{
  "head_dim": 32,
  "intermediate_size": 512,
  "vocab_size": 4096,
  "norm_eps": 1e-05,
  "rope_fraction": 0.5,
  "qk_norm": false,
  "init_std_up": 0.0363,
  "init_std_down": 0.0,
  "lr_mult_up": 1.36,
  "beta1": 0.95,
  "lr_head": 0.0066,
  "final_lr_fraction": 0.1,
  "train_tokens": 138100000,
  "max_steps": 4215,
  "dataset": "wikipedia_en"
}
Each number is 50 + 12 x the weight over its row's rms, rounded and kept within 0 to 99. Layers, rows and columns count from 0. The size before them is the row's rms in percent of the matrix's.

# layer 8 attention output (transposed), 320x160, rms 0.139, rows 269-287, columns 80-159
098:41 43 44 63 50 42 54 52 48 69 48 31 30 74 62 44 66 47 46 59 52 57 78 39 36 57 30 38 43 35 66 37 43 72 58 44 33 38 46 38 37 33 37 43 40 43 44 70 31 42 47 59 58 72 45 61 36 52 44 51 59 53 56 60 47 64 56 56 60 53 37 49 56 39 59 60 55 67 62 54
090:39 40 52 54 56 60 30 71 67 47 67 40 45 33 51 69 48 51 47 54 54 39 35 52 32 54 48 61 48 32 56 30 31 62 52 62 52 28 75 62 49 36 51 62 19 60 43 52 62 29 21 39 52 44 54 44 57 18 61 39 59 56 41 54 47 34 58 42 52 66 39 43 57 49 58 63 56 43 46 42
095:35 61 60 54 59 73 71 33 27 42 62 69 62 39 35 37 50 44 67 34 45 42 47 50 47 45 38 56 50 64 28 48 50 41 33 67 36 53 59 36 61 81 60 42 26 45 52 47 28 74 45 38 51 55 37 52 44 65 23 63 57 64 53 38 53 57 65 43 47 58 45 31 67 53 58 52 42 37 66 42
090:28 41 66 63 30 66 56 46 38 57 48 54 28 44 59 38 34 60 64 27 30 45 58 31 36 57 50 69 59 45 33 39 60 81 58 36 39 59 69 58 43 39 49 55 48 38 57 49 55 46 67 55 38 44 45 50 40 23 42 39 49 54 57 73 57 51 48 49 54 50 56 72 63 48 54 58 56 32 52 44
090:61 65 40 50 36 63 34 51 56 48 45 47 52 57 51 45 59 35 57 40 50 37 33 42 41 54 23 56 55 49 40 59 44 32 51 72 42 46 41 46 47 29 62 63 66 68 61 56 50 54 53 37 47 34 44 69 43 63 44 74 65 23 52 44 47 42 45 66 50 66 65 48 42 71 38 35 72 38 41 42
087:53 33 45 44 53 54 42 59 33 42 53 55 47 42 50 48 45 10 43 56 61 61 47 85 52 54 50 56 59 52 40 41 52 51 44 34 40 25 56 43 59 75 47 50 59 39 60 42 64 54 45 39 46 51 33 30 59 56 54 54 53 53 41 58 51 67 61 41 33 45 62 51 41 73 47 45 55 65 52 33
082:53 56 75 71 47 65 56 50 47 69 48 65 43 64 39 61 53 48 48 57 48 44 67 48 45 40 59 36 35 69 43 46 53 32 60 90 64 66 46 42 39 28 62 65 34 61 73 44 58 40 30 37 43 49 54 55 30 33 34 69 56 39 55 49 59 61 52 50 47 64 44 60 51 58 40 48 31 44 57 55
111:46 39 69 37 43 39 58 61 46 31 54 29 45 54 42 55 43 53 39 50 56 65 39 28 47 51 45 63 28 23 68 46 57 46 45 63 41 39 49 61 44 44 47 35 56 46 31 58 71 39 41 62 58 45 46 57 40 39 42 78 43 42 27 59 53 41 43 49 48 40 56 58 66 34 56 40 40 48 33 53
086:54 54 34 52 34 71 39 42 54 58 43 60 62 53 43 35 60 73 53 56 46 59 56 69 49 42 51 34 60 44 29 55 32 56 44 58 57 47 38 41 40 56 34 50 52 50 48 34 50 50 35 58 37 49 62 52 48 42 46 42 44 43 47 56 68 52 78 51 45 54 62 35 53 55 33 41 37 34 45 38
098:56 26 35 34 41 38 60 38 45 47 25 57 76 53 71 66 74 44 60 71 31 34 52 47 53 51 55 67 40 55 24 35 59 54 53 51 53 37 40 65 42 44 48 43 55 33 59 61 48 50 35 57 37 57 63 45 58 54 47 41 58 27 49 26 55 55 38 52 63 52 56 47 47 32 37 65 57 58 38 42
099:45 54 24 39 55 31 46 48 59 78 30 52 28 43 42 36 43 69 52 59 47 64 75 51 53 53 60 61 65 39 55 37 50 52 27 50 40 43 45 69 34 39 47 47 48 46 36 49 54 54 57 43 48 63 34 73 38 57 57 32 39 65 51 42 47 59 33 43 54 59 36 59 57 35 68 36 50 50 43 39
097:40 49 28 43 42 62 61 70 41 32 46 50 58 49 68 71 28 39 60 25 56 52 53 70 64 42 34 63 53 63 39 48 47 65 33 66 67 66 70 47 57 48 47 48 25 76 49 65 56 57 51 45 26 65 37 50 62 47 46 54 41 64 47 58 48 60 61 51 39 34 57 37 54 51 49 45 52 67 29 38
095:54 47 61 60 54 40 42 53 43 39 49 39 55 36 63 43 48 59 42 66 34 53 39 36 50 31 30 52 31 37 37 39 59 28 63 54 24 66 55 58 37 64 57 45 46 56 42 57 48 55 57 48 53 70 39 61 43 40 48 61 49 53 70 54 47 52 49 57 49 45 64 38 79 61 49 40 18 39 47 44
089:44 56 66 28 56 41 56 62 51 86 68 70 55 42 42 56 44 38 54 54 54 48 50 39 49 63 40 60 53 28 69 67 40 49 54 70 11 51 61 49 50 68 68 52 58 52 35 41 62 42 39 43 49 31 49 39 37 44 49 52 65 62 64 47 36 49 55 65 63 27 53 55 48 55 35 43 51 32 57 35
096:53 71 49 49 56 55 72 57 25 52 50 21 63 59 74 50 47 58 23 43 44 47 57 50 51 46 66 42 44 47 58 51 46 45 57 48 32 60 50 63 30 66 61 69 41 60 47 44 48 43 49 22 60 43 50 53 70 62 66 32 48 32 56 48 63 50 46 58 51 38 50 66 56 42 52 61 54 43 52 64
087:66 52 41 44 51 40 58 63 45 49 59 31 36 37 31 52 43 27 42 68 39 43 35 69 46 55 42 44 40 76 51 44 42 46 62 54 70 51 58 34 80 59 55 40 49 56 59 65 63 36 39 56 36 34 56 37 38 33 55 46 37 42 50 40 53 52 51 85 56 52 32 49 32 34 44 66 40 45 50 38
100:49 52 41 40 56 44 44 43 43 57 42 37 59 53 54 35 62 48 66 50 49 43 45 18 29 66 35 56 58 59 43 52 33 56 45 57 59 30 65 35 51 24 41 41 45 26 39 57 55 29 37 35 19 48 41 22 53 44 25 29 45 58 45 55 60 43 28 41 51 52 58 61 47 45 42 44 39 30 63 34
099:57 49 53 78 25 52 53 47 35 62 33 60 49 64 42 44 57 63 37 70 59 71 60 44 51 58 58 33 59 52 64 49 48 48 57 47 27 50 61 43 38 55 63 41 33 58 32 30 62 43 67 50 50 38 42 65 57 45 57 51 47 69 64 40 64 34 34 54 45 25 31 55 41 45 48 50 65 38 50 47
107:68 61 54 46 43 61 61 45 40 44 55 50 59 43 47 52 48 49 61 43 43 35 33 44 49 54 50 34 49 53 60 58 52 43 42 35 55 42 33 59 55 40 64 64 19 59 55 60 46 48 48 56 43 44 71 28 53 51 54 26 59 51 64 54 58 46 32 52 47 52 37 57 26 69 50 61 45 44 53 49
# layer 8 attention value, 320x160, rms 0.185, rows 270-287, columns 80-159
087:24 41 34 60 48 47 40 47 54 38 38 40 68 65 66 57 60 40 48 54 56 43 37 34 43 26 57 32 56 53 45 40 52 63 19 63 61 46 56 65 49 43 49 52 72 62 39 40 61 40 47 43 53 53 47 38 68 59 85 42 47 48 53 49 44 62 41 38 45 49 59 29 43 80 56 51 65 43 42 51
098:57 56 48 38 36 68 40 69 53 57 66 47 27 41 45 44 49 36 35 54 25 39 27 49 66 43 57 37 47 42 69 38 32 20 63 51 57 47 67 45 45 42 39 59 73 35 41 39 40 41 49 33 31 63 57 53 65 57 43 54 45 55 52 63 36 30 51 56 50 25 47 49 57 53 49 55 60 36 77 53
089:63 52 49 52 38 31 63 72 50 64 52 41 53 59 35 78 60 63 42 49 62 47 42 58 45 39 67 47 64 39 49 43 37 42 55 61 45 59 45 53 54 40 41 53 42 58 70 41 41 69 44 67 43 68 62 34 38 64 22 63 44 51 64 50 47 48 24 44 26 49 48 60 62 50 72 46 66 53 27 73
088:55 60 63 38 69 49 56 85 70 66 51 60 37 40 51 54 60 39 43 58 39 63 76 51 53 32 63 45 54 58 52 48 70 71 58 34 62 48 55 56 47 73 30 48 59 47 45 52 37 56 61 49 63 72 62 71 50 47 55 45 66 54 71 51 71 47 56 28 54 50 52 57 52 42 65 33 52 57 36 57
087:39 63 49 41 57 32 42 36 63 59 46 57 49 48 35 60 52 64 52 58 31 45 33 39 46 75 61 61 42 32 44 67 49 37 42 45 46 63 53 29 41 46 47 65 32 59 32 61 48 39 57 56 45 53 35 29 55 66 53 70 59 49 43 49 45 56 74 83 54 50 38 48 47 41 37 54 78 58 50 33
081:47 52 48 49 35 67 51 59 48 35 50 26 53 35 70 53 49 58 59 28 31 39 44 44 74 38 60 72 33 63 42 36 45 62 56 66 70 50 42 36 48 49 56 31 62 35 42 65 65 46 66 50 64 54 37 67 37 67 49 32 37 36 58 43 31 46 63 47 42 63 39 29 48 55 47 43 68 59 33 35
117:65 45 52 49 37 41 52 65 56 49 50 62 75 39 52 34 61 62 58 59 37 78 35 51 52 56 55 63 51 66 52 39 57 52 40 73 48 65 57 57 57 29 43 49 49 67 79 27 49 46 51 52 18 61 46 63 35 42 63 45 45 51 57 31 62 67 65 66 47 50 55 23 46 58 46 39 58 45 32 53
091:49 31 73 60 67 32 47 69 38 53 42 45 44 55 24 66 43 41 50 54 52 51 47 39 42 42 47 56 28 58 51 55 70 41 43 45 47 46 37 55 38 61 51 56 39 54 45 46 44 68 70 46 67 51 27 57 49 44 66 48 71 40 62 74 31 27 23 29 57 48 41 46 61 44 47 48 76 51 50 44
096:33 44 50 55 57 66 54 69 59 55 45 49 31 56 57 75 59 51 50 66 36 48 61 52 44 46 49 40 73 54 54 74 54 53 50 42 67 33 48 41 48 49 54 67 36 53 55 72 48 59 39 65 56 43 48 56 40 56 20 42 54 60 45 55 70 24 48 24 57 66 39 50 81 60 68 51 31 36 56 43
094:42 47 60 53 56 50 49 20 49 60 42 47 57 52 28 50 53 39 45 24 61 71 53 35 55 29 52 48 57 49 20 61 35 37 77 44 45 47 37 58 39 65 59 43 47 47 89 36 52 41 46 70 29 41 65 30 35 38 50 65 53 40 44 53 64 37 41 39 60 59 59 48 53 78 67 41 40 73 46 63
098:81 51 54 31 30 63 38 91 50 28 59 52 50 24 41 68 53 42 46 56 46 52 46 50 58 57 47 41 63 51 45 53 68 41 55 58 40 63 49 47 42 47 62 56 63 31 31 62 50 49 61 28 62 80 35 59 47 60 32 55 50 39 56 63 67 44 44 65 72 47 50 47 38 61 48 65 54 26 64 45
096:56 40 67 46 24 51 45 62 37 71 49 55 45 53 57 39 47 61 48 61 67 66 67 53 53 37 54 47 59 47 54 36 37 43 59 64 43 63 61 46 51 38 31 72 66 54 54 40 36 54 61 31 32 48 53 62 51 28 46 39 63 51 59 61 50 31 50 45 33 44 69 37 23 52 46 46 58 46 39 47
088:56 60 51 38 33 45 48 38 75 33 40 14 52 47 64 46 33 59 45 38 43 61 49 44 47 58 55 54 56 44 46 29 45 28 25 34 45 60 72 70 51 47 37 44 63 64 57 30 42 47 70 46 40 45 50 44 47 47 43 39 37 40 50 43 76 62 64 52 35 42 47 66 48 47 53 37 56 67 44 59
103:50 31 57 57 49 30 18 60 40 45 56 56 48 45 62 57 63 62 38 41 63 74 47 48 51 39 64 59 40 39 22 65 50 58 48 53 35 43 66 49 46 42 62 47 49 51 72 26 45 45 46 52 60 31 55 68 52 46 56 32 67 47 51 43 32 79 43 50 42 57 45 51 41 68 49 50 50 41 35 37
085:50 45 61 51 49 51 68 62 41 54 44 58 47 45 53 57 74 59 59 50 47 42 52 56 39 53 38 40 44 42 80 41 65 71 33 46 70 46 50 42 36 31 26 71 41 43 59 51 33 65 45 41 36 76 43 49 38 47 46 52 45 53 37 28 28 37 55 53 48 34 56 59 65 28 48 44 61 29 42 56
095:41 62 42 50 48 53 70 47 56 68 33 49 58 61 44 58 59 35 65 57 32 47 42 50 49 52 54 35 38 40 36 60 66 46 11 57 69 49 36 74 50 50 51 50 45 43 56 55 36 48 34 65 52 51 32 35 39 58 49 43 64 44 63 57 61 37 49 56 51 53 49 67 65 42 66 51 43 36 43 65
097:36 51 62 33 47 38 70 47 44 30 69 50 41 52 55 39 70 57 54 32 75 41 60 48 53 70 51 58 42 31 54 55 44 35 32 51 44 49 40 47 50 40 52 33 46 43 71 31 55 66 37 48 17 42 46 42 59 62 74 59 70 61 52 53 51 65 58 41 55 44 70 65 49 52 61 31 40 66 41 49
105:40 43 42 76 49 29 33 47 42 58 44 53 61 62 51 63 68 55 30 45 40 39 34 58 54 50 43 50 29 49 57 83 51 42 53 46 54 72 70 35 54 48 83 33 46 52 39 50 52 39 50 34 74 47 54 51 61 63 46 49 54 55 28 69 53 43 57 10 49 41 45 59 46 35 35 69 33 39 57 63
# layer 8 attention query, 320x160, rms 0.141, rows 288-313, columns 80-159
085:64 40 42 15 43 49 55 37 45 26 66 26 36 72 61 55 29 48 42 60 63 53 47 49 51 70 54 58 16 76 57 47 73 52 34 54 63 46 43 38 55 43 60 44 75 53 43 36 49 48 61 41 50 57 56 42 56 57 57 72 43 55 40 47 40 67 40 42 46 54 54 61 59 54 25 48 48 64 40 43
102:57 48 27 63 47 65 35 66 40 59 45 41 68 41 41 41 49 41 47 37 45 54 51 25 43 42 37 62 52 47 32 37 50 30 54 63 49 15 39 40 75 24 66 38 41 62 48 53 51 42 53 70 41 52 55 63 65 35 83 44 59 55 36 39 70 57 36 55 50 28 31 69 62 65 67 48 59 48 58 43
107:35 42 49 66 57 46 35 56 55 44 33 48 56 46 61 63 47 45 39 44 43 44 54 41 50 54 31 61 25 36 44 53 69 30 45 62 57 45 43 13 57 22 65 43 50 54 57 57 45 43 62 58 48 46 44 86 47 54 53 58 49 74 43 51 43 54 67 48 59 58 45 51 59 46 50 41 37 48 27 64
083:48 35 28 44 28 54 60 47 57 47 61 43 33 45 43 47 56 41 40 40 38 53 59 41 42 64 55 64 38 63 36 64 53 37 56 55 60 38 51 46 47 49 61 55 66 62 47 58 49 46 70 65 43 59 43 92 42 60 37 57 50 65 39 71 48 59 59 40 48 36 32 33 47 24 66 52 38 57 49 36
099:40 61 63 32 68 52 44 44 57 59 42 50 58 60 35 53 45 65 47 62 37 53 41 51 51 38 51 35 70 44 45 40 43 54 54 42 41 59 46 58 42 60 43 58 48 46 38 45 74 72 46 44 39 37 51 21 57 24 52 51 40 49 55 57 50 58 18 65 37 58 51 15 39 69 59 17 36 29 59 68
089:44 54 53 40 57 70 47 52 59 30 58 45 57 40 39 52 57 44 57 35 50 62 38 52 30 62 59 44 26 36 52 54 83 37 51 69 42 38 37 44 51 33 48 55 70 55 52 44 48 35 72 47 66 42 49 49 34 68 57 59 44 53 78 42 55 52 61 54 52 35 31 36 50 33 55 62 51 54 45 48
090:22 42 52 63 60 44 66 63 48 69 49 53 64 44 51 55 63 50 43 56 63 43 57 54 71 57 74 44 67 60 67 59 32 19 43 36 81 58 54 61 53 31 46 47 70 59 43 73 49 58 40 39 52 45 31 38 57 52 65 49 51 56 55 48 30 64 49 59 46 47 45 53 56 66 47 18 30 52 48 56
095:58 38 65 56 38 40 45 70 41 39 63 60 64 45 63 63 64 74 44 59 45 55 42 51 52 46 59 56 49 44 72 42 26 73 41 62 53 73 59 67 42 67 46 70 27 45 30 53 68 67 49 36 51 51 48 23 47 60 50 39 59 43 41 39 56 50 56 50 43 46 62 49 67 52 46 34 20 67 49 52
071:68 56 37 57 57 40 37 54 16 56 58 51 41 47 28 47 36 42 34 29 62 55 42 41 20 59 48 22 37 55 55 58 66 35 45 41 53 68 40 50 51 40 41 49 55 40 52 44 46 39 56 59 25 61 55 65 52 51 59 72 57 36 56 45 55 47 50 56 57 57 67 61 37 37 32 44 69 59 59 63
100:62 51 60 33 52 46 46 48 41 53 49 51 52 47 58 54 52 56 67 62 76 42 46 58 64 36 56 41 64 57 56 49 38 42 54 38 69 73 66 77 53 59 69 47 36 51 39 46 55 69 38 42 57 45 56 31 64 34 65 53 36 40 34 37 53 47 41 65 55 55 51 61 44 48 48 34 50 40 39 49
096:47 48 44 56 46 26 42 59 57 63 57 58 37 47 44 47 43 58 24 47 45 60 51 54 66 66 48 35 55 58 40 64 67 40 69 40 83 29 44 29 67 22 44 45 60 67 31 53 52 35 72 39 66 53 24 67 31 37 48 52 48 48 41 37 39 63 54 58 46 26 46 39 57 46 38 49 50 58 48 45
107:25 34 54 53 50 64 47 33 23 58 44 46 55 64 49 31 47 44 61 56 37 59 49 35 51 33 38 26 55 51 56 48 43 43 47 53 49 48 35 57 48 61 27 36 52 65 71 56 52 47 37 36 57 74 44 71 58 61 39 54 42 51 37 48 27 45 44 43 41 68 39 50 41 53 23 51 53 62 44 41
094:33 38 53 59 46 53 52 52 46 61 44 63 59 29 37 39 46 34 54 34 49 60 49 33 46 36 49 54 35 33 38 43 44 51 46 42 74 50 58 45 53 16 43 50 53 64 56 50 46 68 70 46 45 61 41 38 48 67 60 48 51 67 40 32 45 55 72 47 66 40 47 36 46 51 42 77 40 45 70 48
099:52 56 60 48 43 55 39 48 53 34 39 55 56 62 68 51 43 60 57 68 39 34 48 51 50 38 60 54 56 60 69 57 49 60 28 39 43 42 36 38 50 46 52 82 37 33 53 48 40 61 46 51 62 58 54 60 63 48 46 64 42 42 60 37 47 69 71 32 75 52 52 54 47 27 67 38 67 53 36 50
098:48 57 49 27 54 58 50 42 49 46 41 26 39 38 38 74 41 69 57 61 34 54 51 36 76 52 65 40 47 50 54 37 68 55 51 38 47 48 47 31 21 35 56 58 67 46 27 38 42 57 74 41 52 40 66 45 41 74 52 75 56 59 56 48 52 41 47 48 39 44 50 69 46 39 38 40 59 53 54 57
095:43 38 61 56 55 70 43 39 64 31 51 47 53 47 62 57 40 76 53 46 46 54 62 51 54 79 40 64 69 36 43 33 47 56 40 58 24 64 34 45 42 58 72 55 51 29 71 46 59 63 43 37 52 58 52 46 47 56 62 51 45 59 73 53 60 42 55 48 58 63 73 91 69 53 39 63 36 33 60 62
100:58 43 36 54 44 60 64 44 30 55 36 35 25 38 41 55 54 23 50 48 43 44 55 48 57 22 50 59 36 70 40 44 42 54 51 38 62 46 32 39 64 52 71 60 47 47 55 53 45 36 49 55 35 56 42 81 39 58 46 59 55 77 62 67 57 40 42 54 64 53 59 40 59 53 51 61 67 47 38 52
101:56 30 53 45 31 65 50 50 54 37 47 46 80 55 46 39 56 31 56 62 43 36 61 47 37 63 55 46 36 56 59 60 52 53 63 44 51 67 27 46 37 52 54 53 24 57 48 62 39 55 41 38 55 56 57 42 49 31 35 61 49 70 49 61 71 37 49 44 59 76 47 35 18 58 61 53 41 40 80 41
090:41 57 53 38 61 69 61 70 45 56 57 45 40 33 66 54 50 60 44 60 57 46 43 34 64 49 55 39 43 41 33 54 75 35 60 24 41 53 56 60 43 47 65 45 53 47 52 76 40 40 47 36 49 46 38 66 30 54 52 60 62 40 69 40 42 49 22 49 64 38 41 30 51 44 45 63 59 45 48 51
100:71 57 53 54 38 48 45 80 63 56 49 54 49 50 61 48 64 51 56 51 66 43 72 59 42 82 68 50 46 55 24 49 33 53 41 56 42 48 52 57 39 78 54 44 43 68 60 70 56 62 53 71 46 47 44 48 40 36 64 54 36 52 41 58 36 56 59 74 55 69 48 46 35 60 42 48 28 36 31 68
096:43 39 66 47 61 45 46 53 42 41 18 64 54 62 55 73 49 51 73 38 43 31 50 60 46 50 60 53 73 51 29 34 53 53 76 38 51 70 65 58 61 66 47 39 54 73 37 56 54 55 62 56 55 39 53 43 54 55 47 52 60 58 61 70 68 35 53 28 46 29 39 35 58 46 61 41 42 44 40 59
111:62 56 39 58 61 49 44 51 61 39 74 38 54 40 44 22 49 58 45 47 56 58 49 29 42 56 55 54 71 35 50 44 35 54 41 27 49 59 55 50 71 43 65 56 44 45 59 45 53 28 30 74 33 47 39 50 37 57 71 60 43 35 23 49 48 45 45 51 62 47 30 66 30 50 59 41 39 51 28 72
103:15 50 58 62 27 31 35 51 48 46 65 54 64 60 44 83 28 43 38 53 44 32 40 53 41 64 55 58 54 56 50 56 47 54 63 42 43 70 59 64 40 62 32 50 51 55 16 38 35 51 59 59 42 47 50 53 57 51 59 50 36 47 48 66 55 56 64 52 55 43 53 79 69 70 65 40 57 59 35 39
096:44 54 50 44 42 62 42 57 64 51 40 60 70 61 46 62 47 34 55 17 68 32 47 52 46 59 57 43 45 63 52 61 53 43 52 70 45 52 42 63 46 52 20 47 50 70 28 66 36 51 41 31 21 55 48 42 59 42 49 77 52 35 40 43 52 47 29 56 50 40 51 50 53 40 31 53 69 49 42 62
107:34 40 35 65 37 63 69 41 47 57 35 45 56 50 76 39 65 32 49 38 43 48 50 58 46 52 60 13 68 56 62 38 53 36 67 39 42 65 56 38 46 52 66 50 46 57 47 39 40 39 51 62 55 56 56 65 41 57 43 56 36 47 31 29 40 59 43 43 47 42 38 58 65 43 41 62 67 53 63 65
105:50 44 58 35 32 42 44 40 56 55 63 45 55 40 70 46 50 49 62 28 43 39 64 48 47 31 46 71 68 64 24 46 59 46 35 62 62 45 54 45 33 33 53 43 65 53 48 55 40 63 39 63 47 31 38 36 68 49 40 55 51 49 26 52 34 25 50 59 26 49 35 56 52 45 49 42 39 66 36 34
# layer 8 attention key, 320x160, rms 0.138, rows 288-312, columns 80-159
080:38 72 45 33 42 67 69 48 64 60 52 57 52 39 51 60 66 63 38 57 57 61 44 74 47 53 59 63 60 35 57 46 47 46 77 37 38 50 60 43 49 64 52 60 45 32 48 56 57 61 26 48 45 64 44 47 67 48 42 28 52 47 37 62 47 33 86 47 74 50 30 57 64 45 62 45 49 44 64 29
091:24 42 43 57 24 40 53 48 36 48 51 40 55 52 53 43 50 60 84 26 47 65 54 38 44 38 47 71 68 69 39 58 53 62 64 72 58 39 57 50 44 66 52 56 58 43 51 63 45 45 38 48 53 32 65 65 77 51 68 55 57 50 37 57 59 56 49 54 67 26 49 40 47 55 58 44 56 35 51 38
087:34 55 59 52 55 30 34 44 45 53 40 59 43 40 51 51 45 28 57 65 55 47 46 36 36 50 33 51 68 49 56 51 57 52 43 43 61 41 71 61 53 45 24 57 48 66 67 68 20 60 50 56 61 37 41 54 54 58 36 45 41 46 34 66 53 41 84 28 40 21 70 54 60 64 42 56 72 65 48 60
084:44 25 66 68 63 49 61 58 54 49 37 32 33 46 37 47 46 40 53 67 53 43 54 65 40 54 59 42 66 26 66 48 39 19 70 35 38 31 38 56 41 66 31 34 36 45 55 65 45 36 46 64 39 47 64 74 49 54 34 59 47 47 62 48 40 29 61 42 42 36 51 64 45 40 46 41 70 60 31 61
091:53 58 38 51 53 72 72 44 59 33 46 43 56 54 63 53 67 52 38 52 55 44 56 62 52 48 42 40 54 25 58 32 74 51 22 23 50 53 60 55 32 59 64 37 52 66 63 46 50 52 57 36 66 71 34 22 33 49 56 50 42 46 60 49 63 61 44 76 35 58 27 52 76 47 49 31 48 68 54 47
085:45 50 44 54 52 64 66 29 55 39 54 48 44 41 33 40 62 53 81 65 19 61 65 65 55 56 67 71 58 53 40 52 41 50 56 56 55 53 40 55 34 72 29 46 68 49 48 61 46 47 49 40 58 52 52 52 54 68 46 47 49 60 44 40 63 36 53 22 39 33 31 55 71 46 46 59 23 56 60 69
098:48 64 43 40 58 75 74 41 68 58 34 44 64 41 54 50 62 54 39 51 52 47 39 57 54 69 66 51 44 57 55 41 35 26 48 33 43 58 44 42 50 45 62 54 49 29 70 55 41 64 63 60 38 28 44 39 58 57 74 56 47 52 64 34 60 68 44 54 48 50 68 59 42 72 46 37 48 46 37 43
094:49 55 56 53 48 51 21 59 36 44 56 47 47 50 81 69 35 45 48 29 39 75 45 32 81 41 52 49 41 52 60 62 44 65 47 57 44 24 66 58 83 56 48 53 48 24 49 55 38 53 34 44 44 53 48 60 39 62 46 46 58 40 56 32 34 45 51 52 73 69 49 26 45 36 36 49 53 48 39 54
096:50 40 46 56 35 61 71 51 66 70 57 47 39 43 43 41 44 57 48 50 69 53 46 67 56 65 51 52 48 54 42 23 42 46 61 61 52 45 52 43 49 40 68 60 35 57 52 30 49 54 61 46 39 55 64 26 44 27 62 61 51 64 55 67 57 36 54 57 42 29 33 61 50 85 38 52 32 55 58 33
102:51 24 61 52 59 55 89 38 42 65 49 58 69 49 66 46 75 54 42 52 56 37 49 51 45 65 49 49 57 65 48 11 40 19 57 55 72 64 36 39 52 37 66 50 51 54 45 44 50 64 58 50 47 46 58 30 67 39 74 55 61 57 52 70 75 57 41 67 51 34 46 65 49 63 63 57 39 44 64 29
106:45 41 61 56 49 40 42 36 52 56 52 39 41 56 39 47 71 34 55 45 70 57 54 49 33 72 68 44 49 72 34 52 66 59 76 37 45 37 60 32 65 56 55 58 48 53 47 51 44 43 44 46 44 42 74 61 40 42 50 61 44 65 46 60 44 28 66 30 43 46 53 41 49 62 54 39 56 66 39 30
087:56 54 34 35 56 62 34 39 26 45 36 58 64 32 55 56 48 49 51 42 44 36 35 25 60 47 59 42 53 32 55 32 47 47 48 75 49 42 62 57 22 73 54 66 55 43 53 40 51 43 55 26 40 48 58 38 70 68 30 54 58 50 40 27 49 73 54 30 43 31 43 34 64 61 51 53 72 61 42 57
099:34 25 50 34 26 43 27 49 50 56 54 44 40 51 28 38 58 36 43 57 62 69 70 45 45 64 72 73 25 46 50 38 58 50 53 67 48 48 44 34 55 26 56 65 47 50 25 63 50 58 63 68 38 38 57 72 64 53 38 35 50 59 50 57 62 57 71 18 35 40 58 29 55 35 49 57 43 61 60 43
101:58 58 50 39 53 56 47 39 44 54 53 48 62 53 57 70 53 62 68 52 29 44 36 43 58 67 66 40 68 27 70 43 63 42 16 56 37 45 31 57 43 27 41 62 43 44 59 43 50 31 39 52 65 62 47 64 28 28 68 41 32 62 53 76 55 37 50 45 51 44 64 48 51 34 43 52 45 68 49 49
096:63 35 37 58 46 69 56 50 53 38 15 37 40 38 30 66 43 51 39 40 32 39 47 41 52 55 60 37 44 73 49 44 60 46 52 38 57 66 53 38 57 52 66 73 39 47 36 65 46 41 49 50 50 47 44 47 41 49 57 40 57 68 36 42 64 46 51 46 58 74 33 48 45 58 54 38 53 46 48 41
099:43 59 43 59 50 60 54 40 66 50 44 25 47 54 56 57 40 57 67 20 18 49 60 45 66 44 48 29 47 46 50 53 38 58 25 50 67 59 87 53 57 54 30 66 58 50 75 54 49 47 41 40 49 42 35 57 54 48 46 39 50 50 40 43 62 59 62 51 57 54 55 54 61 44 54 64 44 51 55 64
101:57 57 31 54 45 64 69 54 44 40 42 41 46 59 42 27 73 37 57 45 33 49 64 36 59 40 49 52 40 76 63 38 48 57 60 57 46 38 34 59 50 47 53 52 41 52 59 43 38 48 71 34 52 37 66 63 34 53 39 51 25 30 65 58 53 53 45 61 46 47 75 48 39 54 40 67 63 49 35 40
095:56 54 53 55 62 41 37 57 50 48 47 49 40 37 49 41 55 57 41 42 71 59 45 56 63 48 42 45 60 58 56 64 69 61 41 38 64 41 40 45 57 69 44 61 32 73 41 75 47 43 57 24 60 37 43 46 47 55 72 51 52 31 55 38 58 44 49 32 59 59 65 37 49 50 33 48 37 67 49 41
094:44 36 49 59 63 68 70 68 56 52 64 54 65 45 72 24 59 52 43 62 55 42 45 56 59 50 51 51 61 59 60 55 30 43 57 57 44 63 52 50 55 37 71 53 31 34 50 45 49 73 44 43 47 60 63 45 54 52 28 64 34 46 66 49 59 62 51 39 71 47 58 13 64 35 62 53 55 45 37 37
094:24 42 37 68 73 49 60 78 58 59 40 56 52 43 68 40 59 59 61 44 63 59 52 63 38 58 57 60 41 43 31 51 47 54 46 52 43 75 43 61 41 51 54 57 60 38 59 59 58 43 39 73 44 32 38 43 49 47 43 35 29 54 46 53 42 36 23 57 48 37 43 40 36 38 34 62 45 53 52 37
096:47 27 71 50 38 61 61 57 36 55 36 39 70 63 58 61 53 46 61 64 47 42 36 34 55 40 45 58 45 57 59 38 46 39 60 45 49 56 48 38 60 71 40 40 52 55 70 33 23 54 49 55 41 29 30 47 63 51 50 52 45 49 62 63 78 51 54 53 52 50 29 64 37 52 36 41 59 84 26 35
106:55 42 74 79 39 57 52 54 57 51 60 32 71 48 46 39 34 30 45 57 56 58 60 52 45 49 51 58 59 45 53 49 34 33 44 44 47 55 53 64 40 51 46 25 50 50 58 49 72 45 64 52 56 53 55 31 51 62 52 62 47 46 48 53 49 38 45 64 64 48 30 38 52 59 62 43 36 70 50 58
105:53 42 34 41 54 28 44 51 44 43 55 60 53 39 41 61 32 52 41 58 65 56 46 59 47 58 48 52 56 43 60 52 67 49 54 37 76 63 56 75 52 52 40 54 47 63 38 33 56 47 50 61 43 41 61 60 46 48 31 47 34 54 56 56 61 60 54 37 69 46 51 56 49 48 40 41 56 47 30 43
099:57 58 54 54 52 26 52 46 65 43 16 83 28 41 63 30 59 54 66 60 72 52 55 54 62 48 57 43 61 53 59 53 34 60 61 58 32 54 61 53 47 51 56 65 39 44 56 48 53 61 46 55 60 61 24 44 61 33 31 45 69 52 50 59 56 42 53 21 59 36 50 51 50 37 40 38 50 58 38 39
104:39 54 64 48 39 43 56 41 14 40 55 49 53 21 30 61 54 47 77 75 57 41 55 42 43 65 55 49 50 34 29 47 45 56 50 39 47 56 41 49 52 38 33 46 49 63 37 56 53 46 40 59 39 58 72 66 48 51 46 70 37 66 38 43 51 65 38 42 61 17 54 58 66 55 68 54 38 55 65 54